Part of a small language model's weights: vocabulary 2048, rotary positions.
Each number is 128 + 24 x the weight over its row's rms, rounded and kept within 0 to 255. Layers, rows and columns count from 0. Numbers have three digits each. The size before them is the row's rms in percent of the matrix's.

# layer 6 attention output (transposed), 64x64, rms 0.206, rows 20-37, columns 0-63
104:113095120158147112140123161107118119159131135120097146143132112116100093083158082158124103128116143136138173133126122074148085089174100148141120118108147137143102130104142132075105164112135122
103:149119150149121106165110133114113129131152105148144095178149107115154112110101129115155153075126128115147091110182167174142124139120149151115130128147135100132118116104129154126108160078146180
101:113094114136164134172093130154158127129118125098151163097148146140141090124163115163105138138146155107163149134114126133063156179145127141130153150129138112102087099119165102150145118139128118
104:141163138119160112120108103160169165111092152129171175127137112137137116170191149097116143117162132124151154148102124127111155122126152093142125126112128095124124152163132116169159154141156131
106:146155101143158100161124098157113094118153102153136111121114105150166116096145128096121152135075158107165139146120113081120111131164142141101110127089138136129114083125120134155159121161108171
110:194138114140115154139084125155137084130090147133134101123128117147117137106115145105118150129126123111120171119159108123117121128148144117114109182138132115056145097099161095136182122138131121
116:134143086167132100151113101094150116131138112120145110132187115156155120098156156123125117068122141132125113111156119158131134165123165096139101147169103083095164101127112130123108145108113146
109:138150139073129160113144123120120091172166095079060107152136115128123127097165139105141126196133155118117142134135130137090128115120129150129142133095111102136121122163089109131143116134125122
125:148123156127132113096093097109125125121139130123082142137116120105099126146079163096098153110116148119101102142146126092147070119163134107113143147147132134093146135084116060114127151128137095
106:167137116164122152129142098166088127180163124130149127142113083119128120136121127142084108153121118127116133138108122109099111078115069085133109105146117158100117078128112126103091133124130108
113:114130161144122115143130130135084125118113118158139125128098072182159127144141119143155134113116093136177076120100121122090137159114098128094116112111137096116146089131110177121100132138095160
102:096093163068159116133124135102099143136112112102135148123141165161133130123145119176126153118157104132102127134079136194120140118164140131117124121128109134148151145119081118096140162102159120
082:156171120111153126143120080132100135114097107147148133104098126151110138087133097139165111071091172123119138132133111124095096165121119167118101127075135134176146147156118138123118110125129133
095:186123114129135134110124132128133114126101176141077122130137117125092162108141119110155140144157167122157161123115126131145172098162158157134129158132124131094111135136144135174150165105187154
091:183146116100160125133138085145163118123120143112147092117159162133133104108097116102118133179085116122107077114156122150110123128129099163155165115151133125147119084135160117115171122109123117
076:111153135074156107100112158102098098162133111074133147153135093102146132134154136159074121088137153121129141124163149117118127148166117132152110138176138143148146105132140139094090129100136132
092:119118109144113158080153139130135111100146101115124119104119127125117134108153128113113112120184122134094120082172118142183125109110134078123113144154091116129119163122106071123137173089150134
091:168114168143111147107113147158083125137134141123174127115117139153138129144053104125148166139102163148136132133125167104135122093115109143161148138169145136124166124109123137146116183133159130
# layer 6 attention value, 64x64, rms 0.292, rows 21-38, columns 0-63
095:077105151162109174150125167125092102147157094127161144123114095130097172111082131128127106149157115098162108109148165147130147136110133104139155128157152143114121123169091136119124111132128157
099:131132125088093106097113179156128117154100109089098140161149165143158122149126148154111093144134093116166119160129115137114100123141120091122161129100097114088144145103100108141141153092126096
100:099160148102074080179114105136090158149113115109094136131176162129169137137088135124123169096112157115149163133126097124135125148139123110175125128116116122141137148148141129103167130131139118
097:152096124107141108154147170161156131132121121127167092168154150133138141116144138127143116143084163130178064154146122137125111171119125184128140141136102118132101183109135131119113123118129149
101:162073133085166121151098140128127127127097147089085122167153173115095138089107137145147137110114128146165143180145156137144129127093124131142148124090111151130128118122148153172121142103119116
107:104100148141130141179098141102101133104086131108140115158135127116128147134100147139098073102175134122138130131155161157125151159138125094170130124163109163123143178140123082124132120131087118
106:113127132114126169102132116118162148118133134087112079132132090129127118103168111112099110117102120116164121126157135169156141131140096137108105089146079082178137097092151144147140158135153114
113:133105094078162146085167144111103128094162146147125135143150141076092104115105129167116155118114147120113129133190137124134170129114155119119152124120106164139151130135114116118101091131168122
106:128111086092154130117122094101115115125139164129134112111105137140155137117152100118074159126120112098130140144085163102133141185112143130105106131146138155126111132098140094177102122191136115
108:133098133149068132159094071102157115141118151097152130135115136159124149159123099121142094148127157112149092151157119125165118146128144142090167127145150110101119170123083121144108145123101138
097:084130155119129118131119119112116147167114127111178074147120097126125078151145080161117152133150142147095155108109114141112143108126118097076132152131152108134165121127090135117179111105126123
090:101108104153103145092129141084138108156149150113152142118115122139149115152151177104106098158158108120130135101122158126144115097125181135136120129147108134093160124114167085136200124120131122
099:118110150131101125163110133138146102136151124109161100102125124153142092109110118144109143104132073120094105155141102125156092140114065119114137089135099134152184140098132113132099113100085113
099:124133111135077134109176152106116093114136130182149136121104119105143109150143132126146113141148156143075158159161112077163118179116138126128117157126119171101127159154103107157141127115131112
093:123130120154097139161093097116114122159097147146139162140154128138107154099128117112115140120130111118127117166138106108124143088108158124119144120071126125138107109110139150169127080155191188
083:164128107133137116155147116168144131152132136125152151114114132138109104088106144129126142179129140140124127161095137129117090122154101172137192133107154164144078089148092138122134116131093085
091:119124115122124094150125159098173109112069123159097128163157084151162117132143136135101122156113110150090115148167080157129152124143076134119108091107115135124151157127161118145147131133115116
084:117099129098185109099096166141118121107136059113132123116117123148122137145083127107108136152155089149152126111099122111088125146154124104176095129143129139118118128107101119154141147136174093
# layer 6 attention query, 64x64, rms 0.292, rows 32-63, columns 0-63
074:070125103122098103115173123087131127130146145114134110126123117162115090129134126158112155093148152127111145119131104106095077111106148117130161121141146114082155147115177109132077110143122165
080:124159103159128148124129163134111098130078173157126131084127120109143147135145130191096110094123146173159148156123151132141094119123125110147117084144112128106129108147085110155126104157097119
090:143142169099105109144134124120117120147160141103149120190132147135120063122153121090095107174125129101097093115145084152136143153133157126157155154126132121158111139122150112131167147098147114
077:145084155109112158128127122104123168146152132141140099158135112116120112116161077096120167181124114144133098123141121102153091141136113115155148177119064132113115143119166122097160130141125134
111:167113147125128110137142087147148145133164116131061130127131122193115089153132114088164090142111127114084128129106118117165136123135143095155108180113126130129086127096131123139150148123141133
121:158120157117132138118140102123154159150179112122077104128118150149105086136117132087144111144138143102119091124115121137155101134144113081154127181118112122095105135081127106118130158117151179
112:145156109143168180109154152123158146142138120117136144129119125152119116163075157113096130109150126134144122125118108114125110121167091083145089147135111111070122147096149101077111131147135160
120:115112103123116155113158112099125157155157113142100098147135130088093124163150106089164124137090139113138141133122129096124097097140105135117113087121096136122081088106131139126104129062107162
120:130144134107113128173124139158091137095110162199106117151162104117157141122119180101137148139101112127126169179112118123080152136129135148135171132118156138140119135124127160127153115165132113
102:161112096143097144116150105102175114144156125096164135133119114121112080146132170139130140156117126153124119136138130121155055126124121079177130136130117134126125117102158100107096140100115083
129:066138112117114104159117152139119092113096136133174121156117130148152136147130111153185125112097160124116102147157122156078141150122134131086162109133143120096127126128161156118082167124128129
097:095127099157110096118124138131097124139140091144127171137118138148131081111097159131125097091149133150136158107125125117126158090071118100148146150113085139105124165100129149138083139083122108
082:163166083170150122153130126145139108149113144164146130137128097138150143150129139159087123114099151155157117149089120103115115129181117133141092105142131138092162137164106125140151084163095125
073:108115158127134100177145139103100159133113108169179108130074119145147140112130168134144106138114096165141106169118142160115086113121106131134128096108141158172131118150120166116111112152128096
068:123117123079088147134101126113142137113143139137126084162165142074084125122140138112126121146161116139109135074130116149189138131103152136119147146121164146106098107116156120149129069141139127
093:142148140096103126133112122122118116146166188128072133145136132137133161099151134091137152153096161085139119167111164107133151107143131143143135129122131132156062091128120152136106123136159168
083:145144117128154118105109133199142159100118093130099137092155154150126134173108133102153101078132168168112153123125156149130138103133117129110160138148119144123123158124116122138137177082112148
094:088116142073105123138150146133124192113150147113149128141161146134109148143115102140128150175131176129107131116110145115144137129160114144124156141125088154131079127097193119129141147135100146
130:151096158131129164140168112142166143136158119124112140114121137153104080140122106099138131191130121116129111120091102147168120132150111098155118176109107126099090120084168102111143118151108128
124:113167138134113112099148104105163109100115112135131155141120144181092071149122087139130092126133173136133106111161091125144104156138103090137136135138149091129086119102140133102166128142112103
114:116109143122138113128130162113112123158127136132193159120091162122128102177095150099144118119108119143145152167190133118189118144148114079143128138137095120108118136125111154112129140123139086
117:130152149102128126121164105127129168140176126065111132080147135126138146176154091093119083135152113111131121126104144124156150119155118135097149187129129148170135130150117126136101120131111099
114:147130102112114140106091135107120103158106133143153103124125108110155176099167147145114128133142137102159144130134176154103146086114141169124094112126156109156152119162107162142091093129082103
101:141147154124102150108124115126157111125113098102112120142143147173136113158138155127171082102143165128126115150108101140142107132154143061136091143126105090141174153121102090142141097111137096
111:149148141151138121124104132110141151109142148116162157083120132181115128157135133136089150116173197131140120082159106124123111150144144112137118122126138110109115141094100156160120178149090146
120:083114135134118138156125131121097134095121126131128139151160135095177126086126113168179108122117093132130124154144126156111164067129159120108141073130145142104134098144088121142102131092116113
122:113129123143133110121143134160147097109134157115142106069141113177117124138131155177162158141112165136156131169112108131152156129143155132124167134128109113132134133166119153159094122187125175
122:143132134123140135159154105128127088124125106100081121154150154131112115141076130115116123135135151082110139167157105156134131117132094133146120199176148135120098097110111141160163131162104110
117:134108121168148115095122139107099148123132124121139137120139128093141161125077148081096106154111085146125120099093108102130103078119136160130140105143132089148132148162150174146083140159106118
095:083133150161128111087156146162130153113130120120137153064116151156141148149138130083146100156109128124159118113110100130100152107144127131079138122078124149082106104097112116139110132119163135
091:143145164152138184146107129123085130105122145086114151128085167166121140144158092111110123057126137126137172129146098121146154121139137121115143119137146131143138164112110109139119152154177114
126:154132137149149133166140106126161137093095139137141112121088159135177139134165087152152133112130138163171126118134126169130086116142143137147152110111167140163093112105109136170126106173107144
# layer 6 attention key, 64x64, rms 0.306, rows 32-63, columns 0-63
097:111115129089128165116161142110115140118133161113144093141169130117146101118137161070114132144115108154102126118111123141131174131118161124128156139123131101101111079160198136114169121166130127
113:129140120167124108109138153159130104146098097126133152123124130154114125104116131143141176092160182110141149111139135102105105100133180142130094140161142114158158115144114094139122107097178079
092:098110150083125135096125109078170108108115136113157126134081120124152092134130112099115118167121117121093115112120126162123131163179138109117111169121100125087119153117116113118126173155119172
092:104069156086168143147108157154130139121147148139157122105071103125170097088119132119115102158115125130116106138094120131137127148150124149124138161108113161087126124093133158112126100154150164
079:176095128129127155106150107129121099106116098114133103175063185105158108086098105152136103133130118099125087144115146107139125091144147119117101131121146134149139115116090134111100099119116109
094:145128175132090149115168112145133112121166095160117113095109135128148125154139107113129084171124133119133087127124136197157136145122093108142132155118092115111153115109110143098092147161095121
098:096127120106135122133098116131107087136115122132163110117089124122130097114105162153133116120164123141131120138083130108120118185103162120117105112140067122092166168128086173141123134157099150
109:153173124106136144131173113091118137154116155153124097123090137109103102186133094120154143138119150123141111119111135160101090152188069134123106147108109095114108120124142124130130130099106109
088:159098116109076140115133153151093103144120151150103143090126140137074135125084123125102159145127100131139116140107139137130151188151116159119118154154123129146099113115118150139071105122085155
145:109129129149109118136154128133156163150143111148107156127125090142126126146088115156135136140153094143119107092137125126155172173105142111135129159127096088118164119068171130133074092122111103
083:126149109155121120174114127141122130164142125135187096147119151188177101144111128149159106128120152129144109116166143132102129146112088088103140152138130139105119132127104156140144111111065152
106:122146103098147141147111116127059091145131130114149096084131130108156119107146111109113113099146125170099125134113123104074089135103163100119177124127111099141120119139121114170113104106101102
090:150154112168133144091137155120120111169128075121108143122136132178087111126090137164122178114167129124160134115145123116114129121105169172144114107163126128142138106127160089168116117126156123
088:134182089133100170118169167147131120108114113125103106088124116177081158130096108121083112142130148166118114130121084149131113148104124129119093166128093132150125133150150112136114137107154130
085:129139127120125124116142127110095148105131154114125139121158158125105119080133133137099094137126104145112116147175121130133166142117109160129143068100125143127094161148100175124125204165103150
111:098132145126175104139095120112139119117107156111128114118136120086145109088167128145107122132097117065116150169116126105098116105185135159136127148136155166150128117169113133160131113127170151
105:127102117139160096121121173150114149143112139119130155144174125149103132112104136130121154082120153137119133109163136076132125097111175170119118080139174145162119127122138107138180135117166111
092:157141132129136142158160124186120153083151155106116063178143151119131155131138083156140112154138167101165118130139123125148146092156120135132135151149120135157152114132149155157143130100130152
123:129088149129113152126130085143125117124135076146120150108072143129135108094152118137157116171116107126126120133098132184151122150136080097136115142093090141094110151105141129111127144140071128
114:100130160132071086123165117121131139114128122138130149058115127152129082169109103123094125115132134117115162127124137136094086159129112108107156144169109080158142129145117161123126129140143154
105:141128104156114113124105141112108127156098162135194102105118163088128140121098099130155134119124089141167147119135148158159077138092154107119138116161125125134147124115114173146103105126177130
115:098173171138103152128132126075122160117165141100146135094149115123103113161089141128109110144104060116143126139095152163162146156138095148112120115103116146147121118122153142160141130115131157
116:100148122156132113124169126136102112142094100136151140108096142103171150111138134178115128119153131085168152159115151135123145101101113175127140093149090122162142128182139092136105154123122108
119:137115119113182152106114116145163135100107118101094096138135168135117092139117156104103123138145141098086120163130081133122152131159144092146120119101133112121085133139086087119170148139140092
122:146138129108075151125110128141141158127169115107120134116104149124138083141118097149089172132168134107166106099130113134121129130181126100140113149116085144088131108111126072167109114148104126
093:105134188155088127116136116104099181064115114133123117131150100112110147106108112146110102125090108143163141148120129138158122085153126125121157138164161130113132117140143107119140071115103124
103:109120114112078124139140128099145097172136142130121125138153097137158107154123134149153106134100164124147151137121120145109105158124136126064087098095151133133155094129130184175111125126144174
102:128123142133146117140126131149156123151128102130097158169153119113109099072142145102092078112127175128132132095132144139128198117155146137087097144161126094132101117115137152134109160097112124
117:118152128131141130116139139136126142104177116115123105123091177106149094177102159120116129150128105113170123134090102152160136085100149158113153150127125135137145110132169143178111073154136128
111:081110153123140131142103151130135132142104081127153146125117118134128108129186121095124138100126123124095116117118154125166143132084107174115166140139145120089153184087141136128116134174126086
116:131121122134147107116193132156132112147134127152128203172086139148168102166130098127133106144113118135116133087129127151188146153105108115113098132149143111105122126091133105121117148111135148
119:127160140116192166190117125120125132121100131124116090146132139117187153087121115161113115107105104128139115132144119114133113133135133143161174116092133102158118128117109150156146105121072138